config.yaml
num_hidden_layers: 8
hidden_size: 320
num_attention_heads: 5
num_key_value_heads: 1
head_dim: 64
intermediate_size: 832
vocab_size: 2048
hidden_act: "swiglu"
norm: "rmsnorm"
norm_place: "pre"
norm_eps: 1e-05
positions: "rope"
rope_theta: 10000.0
rope_fraction: 1.0
qk_norm: false
attn_scale: 0.125
bias: "none"
tie_word_embeddings: false
parallel_block: false
init: "uniform"
init_std_qkv: 0.022
init_std_o: 0.0
init_std_up: 0.022
init_std_down: 0.0
optimizer: "muon"
learning_rate: 0.00882
beta1: 0.95
weight_decay: 0.015
lr_head: 0.00329
warmup_steps: 200
schedule: "wsd"
decay_fraction: 1.0
decay_shape: "linear"
final_lr_fraction: 0.0
batch_tokens: 16384
max_seq_len: 512
doc_mask: false
z_loss: 1e-05
train_tokens: 200900000
max_steps: 12262
dataset: "wikipedia_en"
Each number is 500 + 25 x the weight over its row's rms, rounded and kept within 0 to 999. Layers, rows and columns count from 0. Numbers have three digits each. The size before them is the row's rms in percent of the matrix's.

# layer 4 MLP down, 320x832, rms 0.0463, rows 136-269, columns 728-831
103:506500514506514493506505496516501469474472448479501474490502494529494455516490520490506547500469433522495507489509512480506469495546484506492523497532522515503518471486483513478502491479491505458517486487459515484485501487515487504479525490445532483476518483469480489482519455453513526518528493495489556494465480
104:477493474507527494475476509487506540493479508518485506502479485434498484501486495515528502463506513515509499550491493504446491459490481506486491499493508500503485528520500514506545512502500503548497499527510504485498526528475489500511489464504507491476475499513459542471480532504479468476500510499492503497530548
103:481500488457521538510490458524491457484497540483461468524495508519567486490524479499499531503481448544522495482494496467524489515516494526526506536505539520478473511476501496494551478462487483517496545495503471513495476470522534494492491477544538506455521513512552503528469507573524437491490469502522467512481526
099:509510491513494481528484492524516537493489541454524499440488448481476498471526538487523527533478532479484488451508510480515479477502491520512546501500537547466456500463461474499462501519497523469502531453494470498523536469489482544526509532476512523491471506520493513472489475496510542514527535461470497482481534
096:513513478517472485528484489458521466501511486508455520498566533514511491497558484494523527538507511488536560513496502499500492502495421475452508539485462496458501509511488508480482492517490464506524510471494571513475525457524487467472522518530477539517503481530529519461465504498517511516492497529502513486442498
094:481504495501503480468514468504534504467545493489486484502454553495537510552495504528476476476517514527515485533484511490450522472493519560493535517488524482495489552463513520496496513484532497506509488514464526541509500490508504555480482518483501490488495500513491517523483498551503520501500482503479539508484469
107:498503492473500483541538531473500486477502495461529504466500489496515478527481533468496476484515488529492449510532473508487471532477476491488465480510492504465466462478494480491544505447512531479480441493492530492495522434515490495439506530534503506467520505524550434523473464489473506494501447510504517522501480
097:488505533449461524482480488513527515478508519495546517510497482497475534494499503482508503517511463559518504477548471502510487517480514516544523489510460491479534491513520522590488465513464495515530494515521457510488490507511492488478486487512481502514532520495481470469465525504511485500464485510494527521501563
096:523495455519472496521523509479440480488534479493488560489497504535522468481462492474486479535489540568523519515500494529504514477508461522487521526547479478512526508508486494485511503465494485501490520511507511527518508475487504537517558513486507492470488495457526442490487490484512480513502489520459510488489524
174:513489516481529503498525483509538471514508511493504494464483491516483515526511480491492514495443542499504485528497526460535537496475461509518494447504483511521500514505460492520505511475514513484497504509550473503495502489474533459463512419532486522530503509498547528498503516482530536477503523503493553500505487
097:478493483498466530490492486511529469489500482528499480478480463483515513480531531483478472499543519457479483477527452506488524515513525506500477491523508516466520451472478485476471485486462556509476516517513499465502503472513486528508446455533472458512517534492539501538519525518477522497511479538491482469486549
096:483500451520516518468520499550488499472534478496477504456476489512509530455518461470526484561508547556462516487490493499507489479503493471517504508507477473539484514493494496508499495498475489491471540472529513494511472534475472500482504522509571453534465477490476520489493497447528513517531493529523510523466475
098:502484533503526519533494526510502522490482453514466504522483509532483510529511474495528496555446487449499506514532475525532463463482481532505514522507518496506513464479512563497492521497473512492469509547525517522483540525498537490489532509493494512496522486489488534516509501541534509518530440479519493516478490
104:469502519545473540510495520504504514532524508514490495473502505492517515510511518472534468485501483499518521543498510494499536519520497467481485475489466473483495485533509509513476524509519477518508494513474490482515473507484480512463506516464471521466478532534473492560482496505479495513478508489529562516478503
108:536496546531486549469516532516531545540523451517495513501499509472547508502486492491442516475472472521509440477554502514515458460498526459490527507486494501493487507521503518503488487522492464519470481479507497504519528490461492488497500500543475469520527489477532508505488528512526466502494545469504457502498480
104:535506517468479523460528501483514500509499507481483508537497507498493498499507485477501414472532466532501526541464484538516464494492523498488510480476473531468495467481503480510536465520532505541503520497551486468482508498516540469527489489490485514483471505496462545506453468489505526484554505516499472517517515
100:476498503505480513487510545475508495518465481491517492461480506495524483527569507509490508485526510522549464487515498465489498449516519502510509505481522484519478486478520506535530478448474512532465480528527541511476468547502503497481497505485462493489470504471475478411525476474562460491490532479465506510490508
099:513506483519535524491462460488508486474496502468473519475499474496545453499498528486466498508451514497471509480503513527482526501477537503489526534466499460541491496478520519518484452495476459504501511514482484451511475464476485521524476484517532504499543528526519507547518474505530526521526486498477488489501529
105:525493512517507525519515519509468466442511538494514484519508457519488502449475479457490504501545526507502518467510459477553548554488530492488527454457517474467535509538511588489465513534529535468506480502476502504503469485508503497446484547505503504485498501521533411508478516475462467495519517484507519537548504
101:496500520540509491486529484517466501474525521504471534481509466514495514512518516476499498551480520500459479513493500556480485475521474509503524506501545451501472501543513531461492464479550493504487540486535501480499499518507534574518508495531514470490504532455498481527532490520506523496505510533484530520504506
100:477501521473460462494500473526519518542515488544467483474526524497540512524506505507542495471494502477505521506501481529517494473496513548484493479510496525489473526500488491525523482501536486534538491481433448479488494520505450518502532533496488490528507474501531493517536472485496457482493527507461497459485506
094:531495469492523500519483471489482480523477509461529469511509478507464556471501529478487501497506498533518515558471506523517487505445480466470515489523523543528519519526473482523458497469481500487536517496495512499519507507522476541492525561485497495502470487467485507507456494509502516507541498526482509501518488
098:499509469475512506484534475495544492522488506507498506497494531502502453500507510459499492453460468509504535523495519510513493502502505483487525503522462495518511474562485487501494487475520446503532508490495498476485508470473532518502519474526515499494521492538514489519517490502547549521466510475440493516512480
101:535514487457472508478506511545478513464446528528551563495546539499521482541472528511498534467477525456537550477485490519498464481488511527504498454480454480541510487500480503482517490527500516524520484506459518508522512487514506507488511509504479483491496560490521533553521505504516499477506554505499461522507467
099:456501486525461490544498553516471546474518528481537467480480524523479472517472511468520488477510489500489522509491530483456494505556468458534494504476507502473500488485520507461520471497497489478508529485436519461505537509494516499500499529474508535490507468537478532492504501481518507524492479502502539495521513
094:441498508468522519521436540482487493500518497509549485536529555527499501513446466507503484472493513533469572491464487520506481496461541509510502564494505520503484524548538523548484512490530477468510488474536487511487494518521495476492501514510515486493490457524481458464525534502514518521511516477505525489480483
094:527497529516487518502518501524506514505523452506478494531456533511514507497538492490498523523476493502494488511536482519494509486468538505524497457504484478505449535493494525536495504472516484480469492469571501512528529516519497489512502510555466525499434513492510469500490502527510489493504552526522499495541522
097:521507510497483544490516456454511536470506506563490470495513509512520487506515497509494490483470449496505497545477543500477517487481474472517497465504493439492514486516506511486526530504471473498508480551485501495497544469511511488467501535504470508495528507521499518498513475536498540515522525547514533516438509
101:482499522478526488544494447502461499495513514453540489500497485475450495506519498550526492492483508490499484517521515466522475498466476522471474490499489475492524473495509507468481549546518513502505517542503493528495512491519508524537494507572494511510511519538507500525555513490501492502508464509509486478484521
093:540506489490476505506505488496528527466526509528481510480489497516513497478518495517512487529517442482504500495538512488506489478511523493495503523510440533473514537501480488530484528525522514553463529474487459477490482536496516490476496481505498477514504536501465497505493491512497512512467478490498494423545468
095:505501502478461495509482503515527479476489515529457546481529525517504547518491494486490513493518526496509529514467499506528501490508484541502516516500428539454479512433510483558511471480514516497453504504459521496476483497485489486524502465486469495477497454518525540543465491501519472515535493534505536510458533
101:521491455447467583502531550523442494457472458512473485504491492537500459527520506537484518488480533521488524513504499525456493503517488433486528488491447508515476501523534484497518490542469511532483474554538465477473481514492532540475508496462494538523484483511459512465459495493507534500512469511488514489489462
105:530509538487528465489475479437499512477507489489481507515507473503535485472473506528512485498533509522544554487510511485496472506510526513516478500462493500465470469466499488478515491463505510543498510512521545489499518511489492499532520487441495482496536477511504521540476494476524473493528555456509476520500497
098:510505492497482457523431491502503538541522493520488491461522457496460515532506516487506501475517481455477483487476509462445512479481433561497481480487508495539515520481472509525473493516542499486491524514478509485506542498503529496501521552514560518487460462532499483496504522513502525493541537499471498515483515
095:485513530475547493527506479524488534494497523499545542487482540499513515526495490492496469502496483417540473533534487478517500513485504492469508536459534526489508498510474473484487482505525493522503517486459504485498530507507520449488539483492478492491516464528468464504470480508511463514474439504514464461476502
100:506493466522520516463538496488507551455525511537481510560515518504510486507516503506498492496488502495467442510513524496491526515513499509552516504533479511511496478475535505495511502515518515465453454550462492528495507451513485507485491473538503541517507514489486485505482517532482496506528526471471448507519520
103:512488490470539513538510474485483506503487544495460478453507547534535514478471485502516493517540505502537476536459520510483507481546515536464494507537472496548534516503543513530519487477519498448519463443524527549490519489502564517441462564453489485492512533506445455507490526527489499498491479536497485487466494
098:484504518516483510507474492509496515477510503509488484462526532460514502488527467477509500472554533518472489446492507488478521536522470465496506446505528463499499485500491488513493517500446525454500474497513497505500531495515470478491486500468480536496480500474531501468496492477489493476489487507490448507473469
098:488505476440459496501482509497490520523470493487495453479489469478431508457517489469531505564489489464483515507525484523500540540444512477458500518505484513492526541503484511521436472441523494502528483561488522498477501446522488512522482534501484514530531508428513501501495527499431495483516467482504540528514493
095:525498494501514487481527525495490495553501498447545516472523528489473502491505536466472491485502542529512514524484480475472472517502531510486508491505508476494458488508476413497473505500537507522487484520503537509508472523484482519531484485520526487469475464465437514476488513506497464504497548507479520478515539
094:501499482443528451465500492494529477499541527511493508494496475502493553474475493449484497491503517502456515479502543526492505451524491500554498532499503524507544468488500479496460512511494505506493538494488499480500501468532508527447509454519503513515461471508493507491513473503507510465494491501471480525512525
099:543502526470477445471506497502515514473512466518499523502480484550501518564489525489530525528495487467507475503497497504518487509508478599509481468500509515489497517540481504460492498479534496519566528497477511520491477510469496492488501466521485479474501531515479505507483514515462479466482480530524489484572454
111:504498510525544489513522537494462496503481487507452512468470500517498524515457497476529510514503501499495511498502529539519506511502522487492519495472517481494499473505479536505486488471481555482542490497516569485498553492477487501516501472500488502511492531510421506505539469486506472512494521476514527486524470
096:473502467515478480483452513503483503429492518491525513525493456498478483499496527493500511488534489513510511517494508498529486466520517493493534474508481477470540486490544487478513472508478506508481500501492534480478482476490560467517450533503478496537483501510525512490538544497509517517524521507472497511481507
100:516505486511527456512503521508545459452447493498527448491530501490487531516504493482468506519486488464534527508486426464524479531513501556507530491492515521490473514499476513491520447502494506510503490491485459490488509511471522520476508489474494510453488479476487487482494517495530546530502489486467558487497466
102:476495499492527449466493512475503507508516457536485503496527526536541562550522487458500466541464514496480544528455539498516518502488489473520532460490512507498482535507517477537453520496529515491512478476522528493491464477460453518533467485470502495534484529478503484525532532481479494476506530522511515496539482
096:522493537471504465525498531473483505534473520470526497458506491497520498491494476488484504471521518516530552497517500499511471490497493506516500499497530525504492535496546538502530523521510457504511536507476462477524518514527514526523514477481502537524454479468474542498465477480457470519483483525505553464480530
099:487509546544505513494516463538504510511534487520502533523482508500524482508484518520509502529521527471468482473504471494488488514498523497510497459493488492519542517517500505507445486452500515468507521495510537506509532534484448517510531484517526465529482511466482558478526498500421536483513487466539450463482531
097:469510505527501480518488507536528446515458507488541518509484491522528519456517425488493430467457547531491476500519521497500531515478482502521518505483511482512476528547470495492453463476476509491469458528527459496478489502532527471507473480518519481519459517474539478515470455485498485452496511536500484484498480
097:499494488496524536466507496514495520444505505537531503484504490506495471516527490511499532502503495466515477490487525508488487497520452503506446503497519511454478481507512510512477531538500565509494513467523515429507501558487464511504490479451466512491469513521469483493557477540505457530530458473461499472492521
096:502520482487547454518539487491500500534483503548499504520490478520505507541526478493467470486506455487489543519433471517504466479521493502522508514516499527477464523480534524521486465477539514481476507459498517504497525533470498483530518456480462490463497494497497547507519489521520488495505511488484501511468493
100:504511494518514514547443480475503493451520472500477487480479515439481507489503528476539480502469447481477516503478478495485479527480510498529484506524496540444510532515495529510457507518494513501513459452468527486500527490525478487495466511495515510491508510472456485527495480531476480494473514479502519501507473
100:477497486460477498468476511567484475493435498489498506510486527508505537505523547485480494489485529483513472502478519522518457509485501428527546462488540544490550516483500472507465497556518495493495470511527501488509482504528559498476524521473464539510474478486467517487569487516569450509519530555486461489472464
097:486505469519493523527516480532494493473513455487500545494488442477501517516491484526530498473477505484475534496510534482513480484479519490456505490513466504481510519524469505480461515467519490505524486491472500511515551521506543509490526467516459515495488529496462500522479550477518480488508535491520505506472475
098:504502517512503477447515502482485467541451515518498519485511480490515466497499500462493522531513525461537497557530457493481491474450486512550485522547522512530531522527528456504502503507511489516450435472499496468501518474528489510489508538476483493522509497482508513466509468462508495487511491528476525504517504
098:485493503532436516490503484511544527512480495546493507519489499527531479478503481519506479510496478516492491495490491515491481480471459522502511464522497454501501454516491489481519495477487537552524531516470496444490492509529514485514452526448521558523489527482471519482518518497500510512491501505489526529466509
089:504510486526511508521509506490534515507506499478558494547466554488505508483502528534509472474489476487454469513495505509525485555531502506495505533523491540456522524487497508470468526474528506514508499500493474505518509482472501464509487471549505500478477507534513513513518527494514521480478523488482479514518505
104:485495541455515484466482494499493501496509526493474490464494496549472546468509531509495476506502524501498514483494466509503526489505465512499530499521529474501503544456462487486538469502501482481463432523474500497503512493472500506487473531464514495482515500502504547493480535497475457464503486499508478527525506
101:532495521475476475494468518502488480532500503513495477485508539485464476496514509500484479494516497530524535515456538512549498522477512516504488460528497505454522502509544507523494475500519489475511548494506537485511513498472537499462453500493534531530461514498526544477510488527489488529527564509472478487552536
095:508501500488504485505528466541559493470491566530522504545478528497464491500468492515477491504532466483471492518517544501527463517520537486510488483519522473500499489484494505586484422435566494520498512532494486467488527509503524498535467475509509530489528505470526473482470516505511485493508490470496505520541470
100:504503514504484546516507503505517563549482492542512528495549494530473546524455504531517503488503520501514415497469512489526458526451500555479472519491498460494524467510512474509518473510489484515506509537511514522493529506491505519566457498526485550507493512494508522501495492462493491460475509496457489456537483
094:477500501501522476490477495494476484467532472509505510565507458539469501524525526485447478495443507528491500454524517486528487517518539508471503504524498566492526500507505470520494511554530509500518501468469537468523507481505489495508484500512523546497516499482525527438486502507533526491469490485463496492516476
102:511504480483481524514487544479457527513457448538548489510485514493506507474500533509480502508514489469502465526546510496483539480536487513494450502513495461531556545525470491503485445510464470495527494543477464482478506493473502517508482488498512524491492503491473508486500451518467506487556487512487514524523506
100:503495469538507488541519487505542517552522529462464486460511480493489483473481534497495529509512503500470523477489537452490529477539495509454524529480473478508519514448490515482543521523514523512477534489509520503503516528491486545492469538473508494495504564531504540519466477529467541489514511480504490489471516
102:486496523526489494530460522501468481475530480473474531492505493483468520521522456487493476533488453492492510507491473493511525463506490495493547472490490526492520517529540507507500462515480496486539525471468502526506544490505533491476521504495464511477494494489481486522506454478489472516512498486499530491505514
103:484499485545529501521486464514527508505516504478529512429512473488522543484498496525491492462476479488490498549478521509490529543518492471508525509503467500515509481529532462477529499484478492486531503477483517520511489527515448472520515545480452494497513518481481530533483533478513559505546518492507531484473528
100:502503445477483518502486442505489477513547483533504498508539482527483495494510470514520459522462516494470497526463470489480484502492460475555538460526446485507485514498458523501509515486479497491485522488488511526503508506493482493484488488454481527480498494454513521531491510500522574478501533481528487521493476
102:512498531495502469526521497491496498489491516482503502532514491482476457482497537518549494560480506514451490486520517493508480487487477472475515507500514480437532499489489505474495529460455537514491496517509478543481488527428509518480514511535483509503534508516502492476512432467522512463482501564516530495495505
103:497505530477510508481502509479472497509459500461529507525513559486486488510529513505474499533479479541512488524466480467512482520467483469494508515503528495512467497482512520511546465498451475469471478518475569493491478500520512529512496509476504485542486425506546522474546536518499524498547471471480464491522515
108:494504480504508494489511491475515494534513547502492465455446459512487523514483494488463452505528487505538508493510478497511486479486444488546515528501456474535503506510477471496511442540520484483565486512502484501520464539504470535509542506507499461468481495485535521471488460495501476489528486525514522510470476
095:481490500477486563484515512540479527500493472498494520508494517427510514477509510490499528470482518522479556517453523494531515532488536515551526474470510463526517471503523525473520538495518505484506506455473544549504480481480540450481484505512455517495542490511526498521535490490526516511493504506485492528482512
101:502487482466517483498507531455428525499485525539495505496505536498481560519497472552479501487532494534529509515456497528462525535504474488533508493473525463504518488504531513519440511467436497514517493516497479523514529476502514505525529507488494471502445541491499550440488472522453503462461542502514516453501468
099:492498498499508486498533531507460476502516547488486472551528490489514462490481509468462489478462490518483473459500534503485501527521514483515509510523538564498432494513528503468488513483532489448529467515507511471494468490500504462489499504482557539525454462510454498498506534478450476484533523489482477539492523
103:462501536503520494485517503481508505522468539502517506519509497478496516514479482470528527487519501476460530507500490489515447480525546520471491492503528487522492479486440486480471523520533475549480490486453530514496474589483527481511455485479459487487531504482500493494523510499495477526480469467515494506475512
103:491490481480507482505545516491409477525473450478507476517530501478542503509482548520481515502517466480535498501519507459505490507467480494483454497487455520504520492512521463505466490483457539507491495467474506544505517511486545498472494504467537555435474455532553521479482473492473513525515429512512537495508458
097:516509518525469501530549545510501472507516500492471498519489488481467523520487529492518497532500479519483547468506513492532462493530451506498521513507483458487495537523489463493501495470466476462525490481442492478502488383517519509547539531517453512491519515507489497510510508474515532511485511506548527521473499
100:497509492511542469476530502476497497485510510459486474485531494479468475519462485492547502501537515510491483490491508519497487458472512467513543511478479521508468502503497529514484492550495509533495492468511535497489483526507452503527499520515544524483502530500474528470472505459547513510505511484503461528514521
099:496505542563486485554509502496534515495507485456504489488476480488514511420517492493478469490512450507516497514458482549503500470452488483479499483527476474481499495481509522461504499486537508524498460479457451439489500475460517512497530461469501502491510534490507515496502465480508498482505517504461503455484505
095:476502495518479544507497492529519477490506459513438499481507521511531454517502532508509500508494504556479467502541498495444479514536494508486489508487484482519479515510491509512461474522491505480531499491485505511486435462490513496523528482516530523467507508518550488475481492488492505516507485477552485480525487
102:514501475500482430499475474498523520491488514511478450475507489510495484537451483507441512446524498511462541500494490480453450514508516500535494510507476516482471490500464496473491469520526484510498476476522508473510495512486486498492516508472485499478518534495539501469520496494501513482521536497453504467479525
096:497495529495521495507480532527491495460494477508547488522477515531468499525487550495474504486504491464503515478515480487498484463509525496494487525523488572509501475487505536475530533525497480491495498519513512496476495557470499491514485524514507548522551515480521466510512485509503483535525535508551479517489506
097:513491509536479494481534487516434514492520514484481550547529509507530484457488542522493475497496468473494518481519536511497505485502506493498475492482535511488571529470497481478443489520520515471538492487520496479499455497514516469500469493507527453504513505492479503523509486494493516509567528533505497468506488
094:501498438490508495516526524484481508497463518525479531493470518514507504484487476463488492496525516503487509467474490475542477487479524510480493533511503517485522497460465473477451495482476517515457466523516548565489475489487511494479539454455518499460503509485483491477479504483516519530518500466537498490489477
105:498500505507472469511507454526536514510508487495507468539462512465462484449474494555518523521497489464461526509481518517487472496514454491482516506496482494485516459499503502566537468525492485482531497509489474526512472463498472454506504477527502502468462503531457500511476451491484482501541458494471495473490485
107:476500476503502483491544492544439469514479467515490478469511494524471489491509504478488516485458512463552473543491523521488512445500480486493527441501480535509523501545465549488497485521517461455525484482480507526518503490510521475515523514538492539521529510560477498504493539505546513505541473505533475522516473
098:545502495489518512490494470474514488447501468526537562468516501501525514515515509525520488489536503474504517489491492539473531510480506502479511466501467523537483500511558519487520456501499474530506519532527510494507483436514490486533477517513527525468517554494483461512518553486458491500485502500509490500497522
100:501504530453516485496480473502528516459497527465496519495564527502464494516502510478484501537501497505514489521474492476525509495527485504512523469483510503493509519523469530499495523493506492489498508506446514508488507482482519506518470501505487546494522499475506472489545523474500496511495462525473503473527461
096:527507494511494490515503482473517520488538491496509494467493515502524504453486451511478516482493532516505541448554482525524537501510515522509481505475495448535555448525519468520465488448494505561510517488446489485501523485500474498537508481502529496477488543478527484539489544522559486503525573486466502483507474
105:439498489486548459483516486477405521474469485461525512473540524481496503492539517521502499460520517501561476500522505463540529538525510501508507508541521550487474506530503512487523461523553519493525492490525505513505463517520468519534508497513507536456512500486494509490480516514528481517503496515492491508476509
111:478511451496488499482514499517547525493469499526482511519476469520517487481469561491459509496495517558488479529495523492517503544490498483504531513510471496480507499500492496509464503542478463494533505524514473484522445506488492546465506517465485481479429495500474507487512475487480520457473483500479492480523482
099:524508504513523466498472547512490544487488566561481489496521539480466533499485481481449495471492489528506487517477547502495455475523462481524546482491493476488510536481477500506516538443535514481521493493459495503511452487417513464482483514534520476513530535497477470477503507485516538465499497492495497475487501
101:510500519479455523483502476437482516565547491486509478459518532481448502498509499496466509491503526524542526483517442504480470508488511493469535474499472474497516467508497516508504511507473515492482509482502502525500468538475463525483501523501525487543469493484476550494527484488534539480497503475526476510476491
098:538508486504479495526524520453519506506520455492521463537577467548476492435503504501501500519468450494454488560476515494550502478487494478521580486502488506497503470555500517497512527490525547473531457526497516536490520459478547483516493527528520544504474482492464500491475496471493504545500468514520556524530475
097:504501487545469517543498510484495444501491548535511506539483514437499562504511509507503526506512497476458530511512508506485491496547479529535560518486517520473515485480503505512506492485487526479486474504549511542491474453499503489520500502496522499439497490524465471496536499506539504519476498536499476517491512
100:524498487506500493527535491504474520498469480511496524552497488531510479540515492485530499526469516510473494486497472515531503523483488540503499460541457522509485485485574475488489540464494461490505528451467500527505530488508525527486505535514501458514514479514508475478489438483486488518527539537501498510450507
100:511488521499490461484483492507532519538504530502499478519462452475527511527488548473519484479513521494479482508495452477509449489510546515522454510480461486520441514481502498515514532505457535522521514519481541515510515459487481461527487519515482468506470496521538470456486500457498515511503528525502544522516492
100:509499537466487500530518485526513478491521527507526539493495526505546493513532505504498529485475478473501516450487498501472544464500469501531484486503502486530457508479550481544508523521459578459511500473508476507501495481503515463501488553514524539519521518475499465515460481480514536493496518501524476506542464
100:506504505527491525466501526498511494487477495490477477513475493493536535532524514502539483476476479492495526538493561483458481488514484448545501537511493484522504491448511558462512526552512501505514512467483486521503530493473504536465498497493513501500472471454498508464524484516484517531494492474497539527492441
102:519498507464522496494505479474490532508502524499454533454515522519502518527536467464464535508494521479523514439507467498519474486508500461518476496505575468500480533484518484541479415532478511501525494515506478513489483506559481521515541495542500493541510533458491498464478478537502470503492541531468508499501497
100:493501479511520510502546531496524504432489524520489457476499513547528569497536502514469511509481523526472505449472521533493518492465520503541517502492478535531520499497491487515478488491522456441557493483510522506507485544503477499478463513444509489533548479509479455487482492515484519481470470504487451519526466
095:485503497513476543491502493488464541529537534521509483511503505487512485488496519516526457481491494501455463524556500493489485477490494522508490494518494500481516517477489465521497513536546488511500508508505511479504539530486518501483476455491480550545543509494485461507507495476486474486498470448467486534493485
101:493506451526509485450491510515483480500433509509504461451525493464522499513511534523467492418464533500505507493449527475487507449486449491506545498482527533521538448465487524505498482491478476514506499509474515438480482516477469493446462523464467522483494510462485531465521455483501508529511539519463499509509499
097:448508504468487540488498507494503516492489481477525521474512514534541494516471521483471507480529501520471567480499498482485484490499520527519570517510501500484480493477511517561523496522487452452530516582511543508511489490475450529506485491499495495487544504489545501484494536504515468536518498518501461513521504
100:539493519521496525544487497525464501535462500466455487463509522505517466493522457521490537507528514478456473533524490512460494505496489490486527516552520481493492466478474526475465502530529500511537544489500471494490497526520481524481506475503485478522479512499470536516548479455459507483506476523495470533539516
099:511491478512507518514508497485472458527495477491483491505432508492496481488473506482530527470579525517474460552554475485455488535508487472482492504512501502537535506505523478514481495472483495496528483494515494496500509562525511519502505535496472516523461462476484454502519454451482491492494482480538546502464489
100:558504477515520459469514518516510487510492512497474476482506489510520501494485499489511452526491490519516526500487513491476474518500554506512467475517498505506509531530489476451467511473504530482502497505536509494518512541532488476496518499496525461519462469490503473506447509484496436490449514515487506433500491
101:482513537468502493468527473526442513513456461490502507485490492514495532514528529500469518514528473459457435470505478470473478536470466521465534501465480488484520458473516510499482497508503517531494475484484504532523466485487524546520508483461467530468523527500487444499526482532462514442497477475541494502497478
094:503503514557533468479502462462525485524500529463474504509502531498500488491505475487491507520552450480483516511472475525509488498485511478453496536507494489542526504509543499494505482516458500502509521511549452545510522468488492460512534465502543512503482533501504436461501502505492554513477535479518482511542492
102:475503538496485499508535546474491501557522487496490492505502513511472514497529521491507490494555520482452519513526521454501498453542494445552501503535518458489518527540543511491503491556504526454489478517459510514494520504494500513542516525526477496534483485517490491505459524445490516507481517511528526458461497
105:474492493458480505497503483489468496511481499550523494520497511520523498467455525489483515500533486524499500497553481506518497458513496485473495482486515481526514495501462484515456470511528468491482512458533494459501546524495569469533529503516523505510523519494540483468470508493487471494488494508503490524525505
100:514492504506429497512496487522599481527523422511472521529495503510492497513531528498494479541519531517541477489496499497474537485472483530491483499473513495489485460506521449483511481452490471528509476511500544480512519529505511530488493470531485520520493454518518476475493503533515507518538513514489496555528502
106:536489470480511502503532488507559497505502495505552504520484468506459509529508507524450504507494508486496524531547493518508485486468488468507449494506454517493481523515514449519480505483494495487492491479553485506510530525480458527477490489534534491509503498502488464493516471514464500490510492516506498544493533
101:467496514537536497517501450495427468491473510530505482485552480521564465521506499513493504439497524542488462493525491515483516488510479516499511496465477524498494544502516435499529486479471527512516489531487494459495470522487494508504531483553475497510527474498441520499557516521470527512522483509521441499532471
098:518510509493541478514519498479526502504506513513505508497480548496499527479456494523513474461505523532494551528509502521512494493483491462497524478485524546470531495478502496508532506522505519514513504516522452478528505489566531537535513479544497494505475441489510526461508487549531489518550532507507506484464517
096:507502460510521486479515477516510470483488507513485535496528540503486511527448505470469516502520496505492489519485514480491450507473494453522538488506521497442529491473518517523467500491508464483495509515501475487506511496490488501476488528514486545516568460528500506504522512491506558488472495516470514517503464
097:540508452455547525508524472556530497489499497444473520444507485470484508496483510460516485499481518487495451511549509470505503481456494499495507477469496502513536522503529493465493501470496513495554515429461502464500497505501474481481502465507530483492536491502543494512520543544500505479480510483568488486528521
093:489493471514496483465520470481554480499531483530493512493450507499460504501481551478491463480531497507495480527491523497491503518488482508536537538493515513507490526489477506509482510475490507507499498510489497482495510504487498552521497506496473490508544435507486497467535499508515507496461450483517493486504516
107:481515538519529452491466542475485512528488499493508481503512520493508473468494491484515510505505451516487590428540497505529514472532480456514498482487536511517467504465515488454478518469464452507553526498471518527503486534489533494526531485486539552490516514544499514521516469448493525498514513523507456495481461
101:491498462487518480462507478462505508506568508526507507485538514508479429501529478512512501521520527449488531507523473564496510482491465514517470499525512489437526442492515514472506530490513532531532494527483515525508486507505482503503440531505491497475460492509455470473513549477524465497492492504521522493445532
099:471492469511453422530524516453503500465501547494498506494549494480452466497468492499520500530506494511520531505507490469490500446513501485558528517524488496500459501465537496500536538554504473505512527483503536537514458530449471514452492519447459508540490516491498488494496485518491528491478478521536500491492534
100:493504536521531502513481468500516504493529563494525494478499492494491511506479516573515504527517494521517504514504457468471515492508461501521492546500513470509496516450479546523506521511513489471464507483536457479518509502464501508504506520515526472504526496489475432516503505497492489523491475501527462536512508
102:512508511467474530459517518490551489510495536514501548497486457528471503527454490506492504485534503549527515463490534482468478488531522473480489496531545517464490503515496488521460447479503505491513505461511504502484543463521509486521476509549498516521468448510492491504487488490487547490553490489481456488489483
103:496507530473473476506464514487501465464548498491483566526524517508473537474509473498483465493531492470512508510511490478483504465543484536486566502502500491524471477502495531503494479448486474527512576531492443512505462481477494530505529531524531505532499502529518501472531480498487506490499473509533535488522495
094:513496462482471518498535494452495510500481522535506490488518466458525494480513541510514506513493470480545506519465505518459509482520541502492524486510509462529512471506495490502486521518520545531460508506501490485526465499464533521549472513511519532538503535480488468509510457493504550466511459523523551481440487
097:497503498560491454520473507504559475469463503460475491503486465461486506544524491471531428473485532491496535518459501530467487533473512496450527510494505516492491490527504557485535488519525507501477486499535504462519510525520489528506520501494505489499512486501518509450497488468534534489504503462517514493486455
096:470488504519485493517467472535474490535521478513495532443513488545509513482511525514480503468527494524511465449521498503519517529474523510508547511528539441497524537462524459563490478502523520531493489526504480441504507524503532464522523564487506521537493488498531496487508511488487476477458499480485505521484505
102:489505517508469514511473443501495445534478490505482469457467522499546458496518511521513472503514561463478562534474480506501544553503486494456486477513494513521498513554541475495498508475498527490457483490488501488505460508499537529439506515496486523511492495473497514461470502529515462504499479507482530509512479
090:508491512464487567523560535518498472540524526450535498499509496478530486512518516504482499544483486489527508543475513459492517515493508528499474520505516507460490518484513534504457509462521502536501573491476513520503487520505509463523515469459490499492462509516470496519480497476533480470444475466496463503521505
099:475504506530514546516511501520460504559496489463488446500528509526500511513519474505464491539566517495467480495487471517480499505502464491506488512534500505491480510488483537501494533538498531502467470447497526482512488490523524499511480536439468537492479495480523484510475495485480523483490506491482519530527518
097:478497506449481520496527494510472464504516529509524520520474465463526498512470493438472505560477462456512544505515516492513484515471527470488537482460454448518496494499488479478537507491489544525523502484458503500515479463543529530494516513518480482508533521518472520506475504493482527473473518475505517457493478
095:476501538497521487527488496511516485548494481507484525479539504458476492474500536527482471473493464503508566504512483457494493501517501478477516478549485522493470476498510511502492501504472535547534524553478503483515544511553499474499519489487461512467502496524492539435490500537491502476525520508489545495510509
102:510501499521470467529506520443484480522496473497492498493524448464498494524481507494504551508513451485458478511518515577535484478461528520520476514504468556485532463499489475550487502508484525470425505486512502533500483500503549538527527463540482511529544455533503519486503476472459478484555515491510451490510528
097:536495489513457499493503536521494497501503470486507501533509516499433489467500470496495474569539512520510496492485499526484489562553505500491507464505532510564508479538544463516509487461504485483531479500503452514505468486488494511490483478497491473462506531471511473499504498530475538500527463506532506485469502
100:527506498481502505471493432505511500494513538515508536505510492458508497488499510500486483495486517495530519481534488541447505512507534466484491504485508519488518492519531486463508496505419542520510497486523472500506525527493501484494492497519470528503522488536492528457494463483521468510494504515508520430533481